Weights of a small GPT-style language model, trained from scratch on English Wikipedia.
Size: 9 layers, 10 heads of 64 (1 for keys and values), MLP 1472 SwiGLU, 44.9M parameters.
Training: a variant of Adam for these matrices, 6749 steps.
Each number is 50 + 10 x the weight over the matrix's rms, rounded and kept within 0 to 99. Layers, rows and columns count from 0.

# layer 2 MLP up, 1472x640, rms 0.0467, rows 0-172, columns 280-319
45 60 43 42 47 63 41 39 66 41 40 35 58 53 53 35 36 57 64 46 63 58 44 51 54 51 55 44 59 52 47 42 39 44 53 55 36 62 63 55
59 48 47 55 48 55 41 42 47 43 47 44 40 46 53 42 44 52 56 57 36 37 54 55 47 51 63 63 54 60 54 47 41 49 51 62 43 36 51 64
51 48 60 55 41 48 52 45 53 32 59 41 30 46 45 52 30 47 45 64 50 48 68 41 41 49 44 39 53 61 49 56 41 42 40 58 49 28 54 49
57 51 43 53 48 35 53 64 52 30 40 61 30 53 57 42 37 31 50 43 45 31 43 56 38 41 40 47 42 54 35 42 54 51 57 59 65 58 56 51
54 64 44 68 65 49 43 40 64 52 59 47 65 46 34 65 53 45 53 47 46 50 24 46 56 46 31 54 38 48 46 45 68 53 55 53 42 25 53 47
48 44 61 32 57 43 62 46 38 61 57 37 56 65 70 50 52 51 35 53 35 43 59 48 42 60 70 48 43 35 51 47 57 41 56 50 38 39 37 41
47 62 35 52 35 44 54 52 49 57 54 62 36 50 43 50 68 56 45 62 58 54 52 58 45 59 52 66 56 58 41 64 48 51 77 50 65 36 55 64
50 56 45 25 48 61 28 55 40 55 56 49 55 54 57 40 45 49 48 45 47 33 55 33 27 44 56 55 47 55 49 63 70 43 52 33 50 52 49 50
66 54 51 50 40 63 37 54 55 56 54 56 41 52 50 40 59 58 43 28 35 58 49 51 36 49 64 44 67 55 43 63 78 65 34 56 50 61 59 51
45 52 38 41 50 54 53 47 38 49 58 70 38 62 42 47 43 49 56 60 65 46 64 52 45 42 50 70 59 36 55 48 40 47 39 43 57 33 38 65
49 65 67 54 43 46 53 46 54 56 68 39 54 34 66 51 59 44 46 66 56 49 45 51 57 53 54 73 44 52 39 40 49 47 46 38 55 49 45 41
68 57 52 55 39 55 38 65 64 51 55 55 46 56 42 52 37 38 63 50 67 40 57 55 60 29 52 33 40 40 42 42 50 36 40 41 28 36 45 64
46 44 55 27 52 40 52 45 36 58 40 53 23 49 53 53 51 40 35 60 45 64 54 46 38 49 57 45 46 57 36 59 57 45 33 56 47 46 41 57
56 62 59 43 59 46 75 31 66 64 52 43 44 46 74 56 40 46 49 48 42 59 66 50 46 53 52 40 46 45 48 51 35 43 55 57 55 61 67 44
49 37 48 44 36 48 48 63 62 67 43 60 50 51 63 44 49 49 56 57 53 64 25 54 37 60 51 54 71 56 52 30 58 44 50 39 46 42 55 63
52 45 67 53 45 47 45 33 56 56 55 50 61 50 44 63 72 49 47 69 43 53 29 48 50 40 50 59 46 37 42 34 52 65 49 78 44 33 29 44
41 54 33 51 53 54 55 72 17 59 61 55 64 46 63 46 71 44 45 61 69 59 78 39 38 52 49 56 48 44 44 54 56 44 37 35 54 43 41 65
47 59 30 45 53 45 42 47 67 47 55 55 55 43 28 50 48 44 65 36 66 51 41 36 48 54 60 46 69 39 43 58 42 65 53 40 47 59 40 39
40 68 56 55 57 50 36 53 58 47 40 43 56 65 39 49 51 30 51 36 50 43 40 51 45 62 25 56 49 50 35 46 52 59 33 59 50 40 51 49
56 50 53 29 52 48 59 40 43 50 38 64 57 50 51 52 55 55 46 63 52 37 61 42 60 39 61 63 42 59 27 35 38 44 50 59 53 47 33 53
42 48 53 63 63 51 35 53 50 41 51 41 57 49 63 48 50 50 61 55 47 37 51 47 51 63 28 58 55 31 58 51 53 47 49 40 38 65 48 67
46 48 50 71 38 51 46 57 57 43 61 39 39 51 38 61 47 44 58 44 64 34 59 45 57 54 44 52 60 52 57 39 47 32 35 75 49 42 58 50
46 58 70 51 56 60 48 37 30 55 43 48 43 58 60 38 46 55 55 50 35 52 65 55 49 44 52 28 38 40 54 57 58 49 42 61 47 46 48 47
73 63 67 41 31 56 47 37 45 55 39 43 45 45 41 45 56 59 49 51 56 49 49 46 49 38 39 38 53 41 43 64 74 50 36 55 41 67 56 67
48 47 47 46 44 43 54 52 41 56 71 40 58 43 55 60 58 43 43 47 43 34 38 60 42 58 42 57 43 66 67 51 66 54 61 41 55 67 49 51
43 29 66 58 43 45 47 49 42 42 62 60 40 55 55 52 53 65 50 49 52 41 41 49 47 43 55 40 67 37 48 58 50 60 61 60 56 65 46 61
41 33 52 65 60 58 59 55 49 68 43 63 55 51 54 55 53 47 53 56 62 39 61 61 53 55 53 44 48 58 54 48 48 43 60 60 40 51 47 52
48 46 38 38 47 61 52 67 43 45 40 60 58 48 33 39 47 38 59 55 39 45 43 49 53 43 48 40 65 59 61 29 50 52 58 34 58 61 64 56
47 56 58 61 54 39 61 46 61 42 42 33 64 33 40 54 54 31 40 40 58 62 46 53 43 50 56 51 47 51 41 46 74 57 42 36 34 36 56 54
18 49 58 55 55 60 63 42 37 51 35 53 37 56 49 39 65 61 44 40 37 64 40 43 40 50 51 58 48 36 61 62 54 46 53 60 63 61 67 45
62 64 61 70 52 45 51 46 59 76 61 44 41 42 45 58 41 38 37 45 50 59 55 37 47 50 65 46 40 45 38 44 42 66 52 50 55 60 61 43
46 45 48 29 36 58 52 59 47 53 46 69 56 41 41 43 44 49 50 64 40 39 61 50 54 38 41 54 60 49 61 41 53 43 47 44 66 59 40 58
55 47 54 44 55 53 54 45 45 52 63 56 47 55 35 57 48 45 32 41 64 41 46 53 69 57 38 61 53 63 68 52 61 39 66 49 58 67 45 50
70 58 62 37 56 52 22 57 59 31 54 48 47 40 50 53 57 58 42 59 40 57 36 37 45 40 33 52 67 52 52 33 38 38 50 58 47 68 28 32
59 53 58 34 51 40 45 52 44 58 60 53 45 51 67 35 57 43 42 53 61 48 35 66 50 58 48 51 43 51 49 67 48 48 57 64 33 54 65 53
44 58 34 40 41 53 58 59 74 50 38 42 59 73 71 51 55 44 48 43 55 66 80 47 33 59 32 74 39 59 66 52 60 38 60 70 54 29 52 37
53 48 61 47 43 55 44 53 50 40 47 42 47 65 62 52 51 46 53 49 57 44 37 29 66 55 36 39 64 40 52 48 45 59 41 50 49 43 55 49
59 43 55 47 57 46 52 53 48 42 65 60 54 51 47 45 37 65 42 69 49 55 34 58 50 45 72 32 48 45 55 51 66 48 46 42 54 50 57 22
47 41 52 54 59 62 46 41 49 51 55 54 47 42 53 46 39 46 47 50 46 49 44 41 47 43 41 43 53 57 47 46 46 45 39 44 53 45 60 48
56 44 48 61 75 41 70 82 49 53 46 49 71 50 55 46 71 44 37 55 47 39 63 55 63 48 53 60 37 49 41 53 54 55 53 42 31 39 49 46
47 60 49 65 49 58 41 67 55 55 56 51 47 71 55 47 52 61 43 42 46 59 56 43 46 39 58 40 52 57 61 54 51 46 53 62 39 46 60 47
56 58 61 33 40 59 48 25 60 50 45 77 64 37 39 53 41 71 52 54 44 53 49 46 46 50 57 62 50 51 56 39 45 59 51 71 61 48 60 49
59 60 41 43 57 52 52 46 64 35 51 54 58 40 62 38 41 52 48 47 29 44 32 61 54 30 57 40 62 46 69 37 47 54 45 30 52 41 39 61
54 49 65 57 59 54 55 40 62 49 59 33 51 50 45 40 47 43 64 61 49 58 56 47 44 46 59 42 39 63 45 33 40 61 51 47 52 50 46 52
42 52 50 51 32 47 54 38 52 43 56 56 34 67 49 46 45 53 57 76 64 56 54 53 47 54 48 77 61 41 33 64 46 30 48 53 61 59 58 50
47 47 52 48 45 66 49 59 45 45 59 52 58 47 49 47 28 54 50 53 55 57 60 61 55 45 57 60 46 46 45 48 50 43 45 45 67 79 36 45
60 53 37 48 48 55 45 56 55 52 55 42 40 35 49 60 77 53 64 58 55 42 63 64 68 72 39 63 42 57 49 44 50 49 62 29 52 51 41 55
53 36 45 52 47 48 43 64 43 60 48 48 59 44 48 64 43 57 38 42 64 51 40 49 37 46 55 39 60 49 47 46 47 32 47 51 43 48 55 81
44 47 61 53 56 58 56 50 48 48 42 76 56 56 41 64 56 38 45 54 58 44 61 71 48 64 55 74 31 47 50 39 48 54 44 61 34 58 56 43
62 59 55 71 41 51 50 64 54 42 43 58 49 45 69 45 75 45 35 43 53 44 62 52 45 61 44 49 49 48 38 43 57 45 69 45 43 43 32 20
60 41 35 62 65 36 47 67 43 41 32 43 56 51 54 59 42 58 59 29 40 50 52 42 55 52 51 46 59 61 53 46 37 45 68 57 56 51 57 38
54 56 26 26 53 66 52 48 52 61 64 44 42 39 69 54 39 48 49 37 51 41 56 44 55 58 61 43 39 44 32 41 55 45 54 76 46 67 45 43
77 50 64 49 63 65 37 75 44 49 45 59 46 59 67 57 37 52 54 29 69 48 56 58 51 54 55 43 27 48 49 49 45 55 55 51 31 43 48 55
55 55 27 47 40 57 61 50 40 48 40 46 55 57 74 60 42 31 45 58 62 45 74 43 64 51 51 63 49 65 58 54 61 33 62 62 50 50 61 50
57 52 61 62 72 45 53 46 39 48 70 31 63 47 49 46 48 52 40 57 46 53 48 65 64 49 63 65 49 53 41 69 53 57 41 51 42 63 58 32
62 45 46 47 49 40 57 36 48 44 50 39 48 29 54 45 38 46 53 40 52 46 56 54 51 27 41 56 36 57 44 41 35 49 54 50 48 33 46 48
54 67 40 38 30 67 61 58 44 51 45 44 41 48 52 32 54 55 39 44 35 44 58 48 48 53 40 40 60 32 43 26 73 47 42 61 35 59 50 45
46 46 34 35 45 59 47 41 50 46 36 53 41 44 41 61 51 60 58 41 56 40 50 52 46 38 51 51 41 74 62 53 40 55 54 54 51 57 66 34
62 66 39 53 62 55 29 42 41 44 57 44 53 58 44 37 68 55 42 57 37 47 63 63 53 52 34 34 56 42 39 53 57 45 62 41 39 50 32 64
55 50 47 56 53 47 42 45 49 40 38 47 48 49 47 46 60 53 52 31 51 42 57 61 57 51 78 57 40 41 42 35 63 49 40 39 60 45 49 51
68 71 53 63 51 53 56 38 63 45 70 53 39 34 42 53 46 45 46 53 55 51 61 49 41 55 69 61 41 33 36 38 33 43 37 50 55 65 40 44
40 57 50 49 49 46 43 37 58 62 70 38 42 45 66 55 42 69 57 53 40 49 36 50 56 34 69 41 42 59 47 56 63 64 46 46 53 46 27 47
56 31 71 51 48 48 53 56 50 45 65 45 38 49 57 54 58 61 40 60 43 48 63 59 47 50 60 61 70 55 66 43 53 47 33 34 60 50 43 50
58 60 61 68 52 60 46 42 52 32 48 46 63 68 68 45 37 56 53 49 44 51 38 43 41 48 61 48 40 62 52 51 57 50 40 60 61 53 57 53
65 45 40 31 50 50 40 50 53 42 78 41 46 56 54 45 42 50 64 40 48 45 40 50 43 51 48 66 55 56 38 49 44 59 51 50 36 53 42 52
63 45 51 52 45 52 65 40 57 25 62 58 56 43 54 35 49 37 62 50 52 67 68 36 47 65 67 42 53 77 53 45 46 40 55 61 62 44 66 50
44 42 58 43 57 51 51 51 43 51 64 67 38 48 67 65 51 54 33 62 69 45 51 42 63 48 61 37 34 51 58 64 52 67 48 31 34 31 46 58
48 47 44 50 40 51 67 64 47 42 42 63 41 49 48 50 40 61 41 46 41 47 64 39 42 44 52 33 39 48 36 33 44 51 58 51 67 50 48 50
54 50 60 44 51 45 44 54 50 59 52 66 59 51 51 42 56 44 48 57 47 44 40 44 36 44 62 53 33 52 58 42 37 42 66 26 52 53 40 34
45 56 61 51 66 40 40 69 58 39 37 45 39 34 47 49 32 45 45 54 62 56 54 59 35 55 50 53 50 63 50 38 37 38 49 39 41 58 64 46
23 55 46 45 50 41 46 45 24 35 45 50 46 27 54 32 36 55 45 53 53 51 59 52 59 51 45 65 48 63 69 46 53 55 50 43 51 22 78 37
65 54 40 58 58 55 48 58 60 53 61 45 46 39 51 36 57 40 33 39 28 49 47 52 39 83 40 48 40 54 45 37 56 48 37 49 64 69 42 46
56 61 52 47 42 49 65 51 44 45 56 39 48 54 50 49 48 66 43 50 45 59 67 57 46 52 62 46 45 44 49 53 54 61 41 50 50 54 63 61
59 46 51 58 51 43 57 35 34 39 62 67 24 50 55 31 47 57 50 43 48 56 61 48 59 65 52 56 50 55 53 47 58 49 53 60 41 47 54 47
60 45 58 41 47 59 57 60 59 45 46 26 46 67 46 60 39 49 42 48 43 55 53 48 39 30 60 62 45 59 44 43 72 61 59 55 41 38 55 56
45 61 41 32 41 40 43 50 38 47 43 45 51 56 61 31 54 38 45 48 60 42 62 58 27 70 66 54 64 51 66 33 51 45 63 51 50 59 55 45
55 41 55 56 51 70 47 62 52 25 71 54 38 39 49 44 54 42 36 40 59 46 17 40 25 58 43 30 66 46 39 39 40 55 56 54 57 72 43 51
51 34 44 58 30 41 59 51 58 58 52 68 73 47 51 47 52 60 45 36 63 39 64 34 50 53 64 57 50 55 43 55 39 38 53 48 71 36 43 55
63 53 51 49 60 49 60 50 38 53 60 54 62 61 37 55 64 56 47 45 46 42 55 52 58 45 32 43 58 49 48 56 61 49 61 55 64 44 54 44
49 41 35 50 66 69 36 52 45 37 60 59 59 52 64 35 52 65 38 54 51 55 50 28 61 45 44 33 43 44 51 54 39 49 46 42 43 42 54 64
51 46 61 54 36 49 66 59 61 53 51 38 49 34 56 60 36 47 52 55 52 35 40 45 34 41 27 55 62 43 41 41 57 38 39 55 58 37 51 64
46 60 57 50 51 36 71 56 45 53 42 37 46 58 44 57 51 60 52 48 52 71 45 37 39 51 37 60 54 39 57 49 48 45 44 47 63 38 42 54
44 54 37 43 53 47 56 44 54 43 48 35 28 41 47 52 48 42 52 39 39 55 45 47 65 34 54 63 60 48 57 29 53 62 55 40 59 37 36 44
52 63 48 46 49 52 58 40 35 56 53 65 61 59 36 35 52 59 57 57 54 46 37 45 46 36 55 55 54 40 48 41 47 52 30 56 49 51 39 32
53 51 43 47 50 54 61 52 43 44 55 57 45 66 44 68 53 50 64 65 42 54 53 55 59 52 55 56 54 54 35 43 61 67 53 42 37 39 44 67
58 54 41 48 55 48 67 58 58 46 37 51 38 32 60 45 57 48 48 53 49 50 46 48 55 51 50 44 65 58 52 43 50 35 34 58 47 57 58 51
58 50 23 50 57 70 51 52 41 46 50 51 34 53 51 42 55 62 56 54 42 56 53 58 63 35 40 50 42 50 48 56 54 54 36 64 47 55 61 50
50 48 41 60 57 46 53 53 46 58 60 43 42 46 55 64 43 41 41 43 44 69 61 61 47 63 57 56 42 44 46 35 48 68 51 47 42 44 51 35
39 37 45 53 61 40 53 44 49 46 50 52 50 37 64 26 66 55 57 60 59 42 31 53 48 55 39 54 52 59 32 60 60 53 52 55 52 53 55 33
37 64 30 39 57 41 34 53 25 44 35 77 45 56 50 48 42 66 50 46 52 57 33 46 42 41 57 47 37 46 51 34 47 65 49 51 46 58 52 52
54 34 56 76 50 43 55 53 61 64 53 43 44 59 50 48 54 43 42 38 46 57 46 53 49 65 44 31 54 39 49 56 64 64 58 46 41 68 49 52
35 60 41 34 50 41 49 58 48 48 21 65 49 42 62 41 50 21 43 47 74 56 57 64 40 47 84 60 43 31 46 68 53 49 71 49 59 62 52 53
56 47 49 36 61 46 57 67 53 47 43 63 58 48 54 64 56 55 53 51 40 58 58 30 56 57 60 39 49 50 40 45 41 64 57 52 38 48 46 51
67 53 58 60 47 51 41 41 57 37 39 50 60 32 32 69 58 48 29 56 37 53 63 41 50 44 30 74 45 41 53 54 54 64 54 37 50 38 48 58
54 59 65 51 45 68 50 53 38 44 54 45 42 52 42 52 62 34 65 47 65 42 46 60 58 43 46 39 51 55 36 51 41 57 64 53 45 54 47 62
56 54 49 61 50 55 39 57 41 37 56 34 59 52 50 41 47 51 43 57 35 54 24 48 49 56 54 44 52 50 45 60 39 47 42 65 47 47 48 56
68 48 57 76 43 52 34 43 64 43 52 34 67 51 60 37 35 32 50 54 59 36 41 55 68 35 50 63 45 54 63 54 41 43 48 32 48 54 39 63
35 54 55 56 44 34 55 44 56 49 38 48 44 51 35 45 61 45 41 42 66 48 55 26 64 40 45 57 52 65 38 29 21 58 57 63 63 30 48 51
59 38 52 40 42 57 49 51 58 52 52 43 62 41 39 57 39 57 44 71 52 56 55 39 50 41 58 51 51 44 40 56 46 54 59 48 54 41 52 60
45 32 43 56 61 42 69 60 55 48 57 34 42 48 56 56 40 44 46 58 42 52 30 55 49 54 40 57 36 34 41 60 64 47 52 55 44 46 62 55
39 40 45 74 47 62 46 53 63 40 62 35 50 43 63 60 38 25 46 54 39 63 36 36 49 42 63 48 45 35 64 52 36 47 51 50 52 27 50 60
41 50 39 48 44 51 52 27 30 45 39 55 39 33 58 44 37 54 52 56 30 52 38 60 49 47 47 33 49 52 55 60 42 49 47 44 51 45 52 41
55 52 44 67 50 67 36 44 39 60 55 65 40 43 57 66 46 54 65 44 45 34 48 73 55 75 44 61 51 39 81 46 58 57 63 63 37 49 50 55
38 47 44 36 51 64 54 68 54 50 29 56 46 42 57 33 49 44 45 41 28 58 49 45 61 50 68 44 57 42 49 54 42 54 49 53 55 41 54 47
57 56 61 48 42 56 44 36 56 67 46 72 47 35 42 47 44 57 58 40 44 56 61 51 44 31 46 39 50 45 56 51 67 63 43 61 32 57 39 43
48 66 42 42 39 33 49 41 54 69 59 60 47 61 57 47 49 68 69 75 62 44 73 48 68 50 46 50 56 42 61 49 35 54 52 36 50 40 43 61
54 38 62 38 50 48 71 61 43 40 65 58 39 60 59 59 53 57 53 40 51 48 41 59 41 58 48 62 47 61 30 90 45 41 57 46 62 57 40 36
56 48 53 49 49 42 49 61 47 54 72 37 40 46 24 51 61 56 60 40 55 54 48 49 70 56 40 52 43 44 34 54 48 62 61 39 46 49 61 69
62 47 50 51 59 34 39 77 48 47 54 31 48 65 41 42 41 46 44 49 44 42 66 67 46 44 73 59 50 39 57 32 35 45 45 51 81 36 66 57
31 51 65 64 64 36 58 70 53 38 39 44 77 42 26 58 28 48 33 50 61 43 56 38 37 52 52 38 37 54 36 57 51 29 39 30 57 45 59 52
56 56 54 50 65 45 47 68 50 42 40 65 61 62 75 66 46 35 46 44 48 43 53 48 34 55 32 56 42 63 28 50 31 46 58 43 41 60 57 49
59 56 47 21 55 48 24 47 66 46 48 35 49 50 52 82 32 52 58 47 48 38 42 51 63 68 46 42 47 44 45 51 43 48 26 49 43 44 58 31
50 60 32 49 43 47 51 78 58 54 40 46 47 42 35 40 44 45 65 62 72 32 57 52 40 60 51 43 42 62 60 46 50 42 42 49 40 51 50 33
59 50 51 22 49 60 34 45 43 62 47 65 42 41 34 51 40 52 46 48 54 50 46 58 42 47 77 35 49 67 60 36 49 49 54 53 42 47 50 39
60 40 54 65 62 54 54 55 44 50 51 49 47 46 42 59 41 73 52 35 30 66 45 47 53 52 46 43 56 52 56 47 59 47 45 58 55 44 37 51
40 52 45 38 59 60 40 50 62 38 55 64 52 53 69 57 62 55 49 57 52 48 70 60 57 60 56 49 47 37 34 53 57 48 58 52 51 49 46 53
69 42 52 81 45 51 57 42 54 49 57 48 53 41 48 70 48 41 43 45 43 49 47 47 40 59 40 63 41 56 41 68 37 62 46 34 43 50 60 57
61 46 57 68 41 69 60 55 61 55 38 59 55 49 41 48 61 57 51 51 48 53 60 35 46 56 38 39 58 59 41 38 49 55 44 32 48 51 44 56
47 35 62 55 46 57 51 50 58 58 60 47 33 60 57 54 32 49 52 50 50 50 59 55 55 53 44 51 62 46 53 57 64 42 35 58 53 42 45 55
40 29 70 51 30 53 58 50 44 46 48 53 39 63 37 42 63 47 40 41 32 58 43 75 52 48 43 48 44 56 44 49 46 47 35 54 50 47 65 56
64 62 54 58 65 25 48 35 62 35 26 47 60 56 64 49 55 51 32 35 49 45 38 50 48 54 45 52 43 57 64 36 56 51 42 48 43 62 68 39
44 72 28 31 42 46 49 65 46 49 53 56 66 51 52 45 55 48 50 49 45 43 60 57 51 67 45 54 50 47 41 70 60 33 51 53 48 33 44 47
70 66 48 47 55 54 65 48 41 57 64 59 35 53 44 47 52 56 41 70 61 62 39 60 50 57 59 52 42 42 59 45 55 64 41 65 58 61 32 48
64 45 68 52 73 36 42 72 49 54 54 28 32 58 32 41 51 39 62 47 57 49 45 41 58 35 64 61 52 34 43 58 55 67 30 53 48 34 44 47
56 60 54 67 42 42 49 34 38 49 57 50 53 43 48 58 38 50 55 62 51 31 63 41 62 50 53 48 56 31 47 54 44 52 46 45 44 67 46 58
53 38 40 50 46 47 42 73 43 52 61 49 64 37 46 45 43 64 48 63 55 64 69 38 53 45 38 44 45 41 34 28 54 50 44 43 69 53 40 53
64 60 56 46 54 61 38 51 59 45 40 45 67 60 33 71 47 60 57 45 35 55 45 49 59 43 54 32 38 34 39 57 43 64 40 44 58 40 52 37
51 50 26 53 54 45 50 52 38 51 51 41 55 63 34 51 19 42 46 58 53 47 56 65 59 44 63 53 37 48 47 65 63 57 53 71 49 47 57 42
46 45 58 35 40 54 43 47 66 48 50 33 60 48 57 47 59 48 53 49 36 22 49 54 63 55 42 49 52 45 35 66 50 46 49 57 46 44 48 60
41 44 54 54 37 51 56 56 49 66 51 39 51 54 51 44 53 50 34 61 50 57 51 44 48 55 58 33 51 33 57 44 59 65 51 42 58 45 65 53
51 47 44 36 48 38 50 32 42 45 44 38 40 57 56 43 57 54 58 50 38 70 46 49 52 51 51 46 58 53 67 56 55 51 47 63 61 54 41 57
60 51 42 53 43 66 64 58 39 38 53 57 49 45 52 45 53 51 40 60 39 61 44 47 65 50 43 56 65 57 48 51 32 68 17 58 38 50 60 45
39 46 46 49 52 49 42 58 56 59 53 46 45 42 67 36 36 53 52 59 64 51 32 47 55 38 51 58 47 59 48 62 40 33 57 45 59 53 45 45
51 57 35 62 37 58 42 62 63 59 43 57 38 46 45 67 43 46 39 43 69 53 43 55 55 44 40 52 57 68 37 49 50 55 48 53 58 42 58 50
50 44 57 64 38 56 52 46 37 45 58 39 45 59 44 70 49 48 55 56 52 38 62 57 52 47 47 49 63 62 48 45 47 39 44 55 63 26 39 52
59 58 40 59 34 53 41 67 43 51 41 52 42 57 25 53 61 60 31 59 60 54 65 72 45 58 44 48 73 52 46 49 34 34 35 55 50 39 51 53
45 49 46 50 52 51 56 55 62 47 68 65 56 58 53 44 42 54 34 33 47 54 38 55 41 47 34 38 57 43 62 48 70 51 56 41 63 55 60 47
38 64 53 44 29 48 40 56 54 39 54 60 54 36 47 45 51 59 57 60 66 43 46 41 65 56 59 56 48 49 42 45 54 48 36 59 38 57 39 46
40 45 51 33 48 53 44 65 48 65 37 57 26 54 51 40 49 59 49 55 44 43 47 63 57 56 44 61 56 44 56 37 57 45 50 58 53 40 46 40
58 50 58 44 43 51 42 50 36 34 48 58 55 46 41 45 53 63 51 36 43 61 52 61 47 52 47 46 45 41 62 58 29 33 48 58 60 33 42 67
51 53 54 53 53 42 53 44 42 44 40 42 59 28 40 37 57 57 48 51 45 67 51 50 73 54 47 46 48 72 55 54 67 57 61 58 54 50 48 55
48 30 61 56 51 57 48 55 32 29 52 26 47 65 49 62 58 56 56 51 46 48 58 38 46 39 51 49 53 45 69 61 75 55 41 32 47 31 65 47
56 50 61 43 55 63 48 55 64 32 46 62 48 36 50 44 51 59 31 46 50 43 43 60 55 51 34 42 40 33 44 61 56 40 55 31 54 37 45 54
46 35 36 52 29 51 64 31 63 44 50 40 41 66 43 50 45 45 55 68 40 44 48 69 57 61 53 51 51 59 51 58 55 51 63 51 60 71 58 45
52 46 73 52 47 47 44 64 44 68 46 46 42 65 18 49 44 53 55 35 49 50 68 56 67 41 60 50 36 48 41 27 50 54 44 52 50 46 49 65
35 63 77 48 40 52 62 57 63 56 26 45 49 56 65 41 56 38 50 49 62 64 54 45 57 44 48 38 49 50 50 42 45 56 36 53 52 67 53 45
51 43 31 46 47 59 37 40 55 49 34 48 47 51 41 50 58 40 42 55 42 55 55 49 36 57 60 45 55 40 42 46 48 58 31 29 54 64 52 58
56 52 66 52 46 55 56 52 53 59 62 53 55 53 31 61 51 47 47 40 56 62 74 47 55 45 54 63 32 44 45 44 42 40 53 62 37 52 47 63
73 48 41 50 54 41 52 44 38 61 43 44 60 55 50 51 47 49 61 57 40 61 57 47 39 50 67 58 61 43 45 40 42 59 47 68 63 40 46 48
48 58 42 47 61 65 43 37 52 26 48 59 57 51 43 61 54 48 29 60 47 50 62 51 40 52 55 37 49 55 46 29 52 36 48 55 42 35 51 64
57 27 56 53 50 46 38 41 41 65 51 44 39 45 39 65 65 60 19 82 53 58 46 50 32 62 48 44 51 36 45 61 47 37 60 50 53 67 48 55
47 42 57 37 50 62 63 77 45 60 28 69 41 44 45 60 41 63 41 57 65 60 48 44 48 64 62 34 44 63 68 58 67 46 49 47 41 21 53 60
37 58 54 63 63 60 38 63 37 57 35 43 59 66 61 47 51 71 43 66 61 40 46 43 37 66 67 37 42 35 50 32 55 75 50 49 54 52 42 52
50 51 40 44 55 54 53 50 64 47 53 45 68 66 73 41 42 39 37 52 57 46 48 68 52 45 57 47 30 42 56 78 62 66 52 50 46 46 53 37
41 47 35 50 50 56 50 51 48 53 33 50 47 37 39 62 38 48 59 49 63 50 73 49 49 44 43 45 63 66 42 55 36 49 55 31 48 45 31 58
36 63 70 47 39 61 57 45 31 67 46 39 59 64 59 40 37 49 55 48 45 45 40 44 55 58 52 37 48 34 69 52 47 52 57 47 69 54 55 57
53 53 44 48 56 49 31 45 42 56 64 60 54 38 59 47 36 47 43 44 54 53 59 46 49 37 48 60 59 47 62 40 45 50 23 65 42 61 44 48
49 36 69 54 43 41 42 57 38 51 52 43 51 57 52 54 47 47 55 46 47 61 47 55 45 60 42 54 60 49 70 57 42 37 43 47 57 57 63 53
50 39 29 50 41 43 48 62 27 51 71 52 56 30 38 67 60 50 56 28 48 57 44 74 48 47 58 51 44 57 34 49 44 56 36 53 59 64 52 66
41 63 43 51 52 58 43 47 52 60 43 42 51 58 52 51 54 34 60 54 43 60 60 48 59 62 25 55 49 55 52 59 49 40 44 50 47 68 53 49
67 49 50 45 37 47 55 61 48 52 56 54 48 73 64 36 55 49 49 52 54 63 45 44 65 35 44 50 54 59 61 68 55 55 58 44 47 51 52 46
34 40 59 59 72 50 57 67 51 35 44 56 36 42 48 62 48 37 43 75 44 51 49 46 51 46 41 31 55 52 38 62 49 51 71 46 53 63 55 63
41 47 28 45 52 34 47 52 45 32 40 49 55 46 38 49 52 35 48 53 45 44 44 52 50 39 47 64 56 37 43 67 36 58 42 56 44 39 56 71
54 48 40 70 56 45 46 54 42 64 52 51 48 72 46 65 46 46 44 50 54 52 67 63 41 49 36 31 53 58 44 60 44 66 60 41 52 60 46 78
37 34 46 76 67 50 53 47 60 49 25 49 50 38 53 51 56 50 50 53 67 33 48 44 45 51 61 51 51 66 25 60 61 51 60 43 50 43 43 58
64 50 40 49 59 44 61 36 38 40 41 54 55 59 40 56 56 49 58 25 48 58 50 51 71 31 50 57 66 33 46 49 58 39 40 60 37 50 34 55
45 50 46 58 53 53 78 41 56 55 54 70 70 59 60 44 48 55 49 39 51 53 33 50 47 44 59 37 54 61 54 58 39 44 47 42 55 56 42 37
47 59 58 50 58 47 39 51 37 48 53 65 36 52 71 50 41 71 63 46 27 51 52 36 28 40 45 38 58 52 51 59 54 54 34 45 51 38 54 67
46 62 29 41 38 57 25 60 54 43 47 41 44 36 50 43 47 57 70 41 40 53 37 55 52 57 55 55 37 39 65 52 38 61 57 59 51 55 61 71
64 69 49 63 29 35 53 65 61 39 47 51 53 34 69 50 53 55 61 49 41 49 65 57 64 45 44 48 59 53 46 34 46 53 36 46 67 48 45 43
54 51 63 50 42 71 59 49 46 26 52 67 45 55 52 52 61 44 46 44 66 68 56 47 39 49 54 48 48 60 26 48 42 43 59 61 75 54 53 53
65 59 49 48 53 51 55 31 46 52 70 46 41 52 52 59 40 52 36 54 64 62 71 34 49 49 61 58 37 45 45 60 51 35 43 44 49 55 38 51
61 38 42 44 47 31 42 39 47 53 56 52 55 37 58 24 58 43 54 30 43 49 62 59 54 41 54 49 47 63 45 38 45 41 50 63 53 67 33 57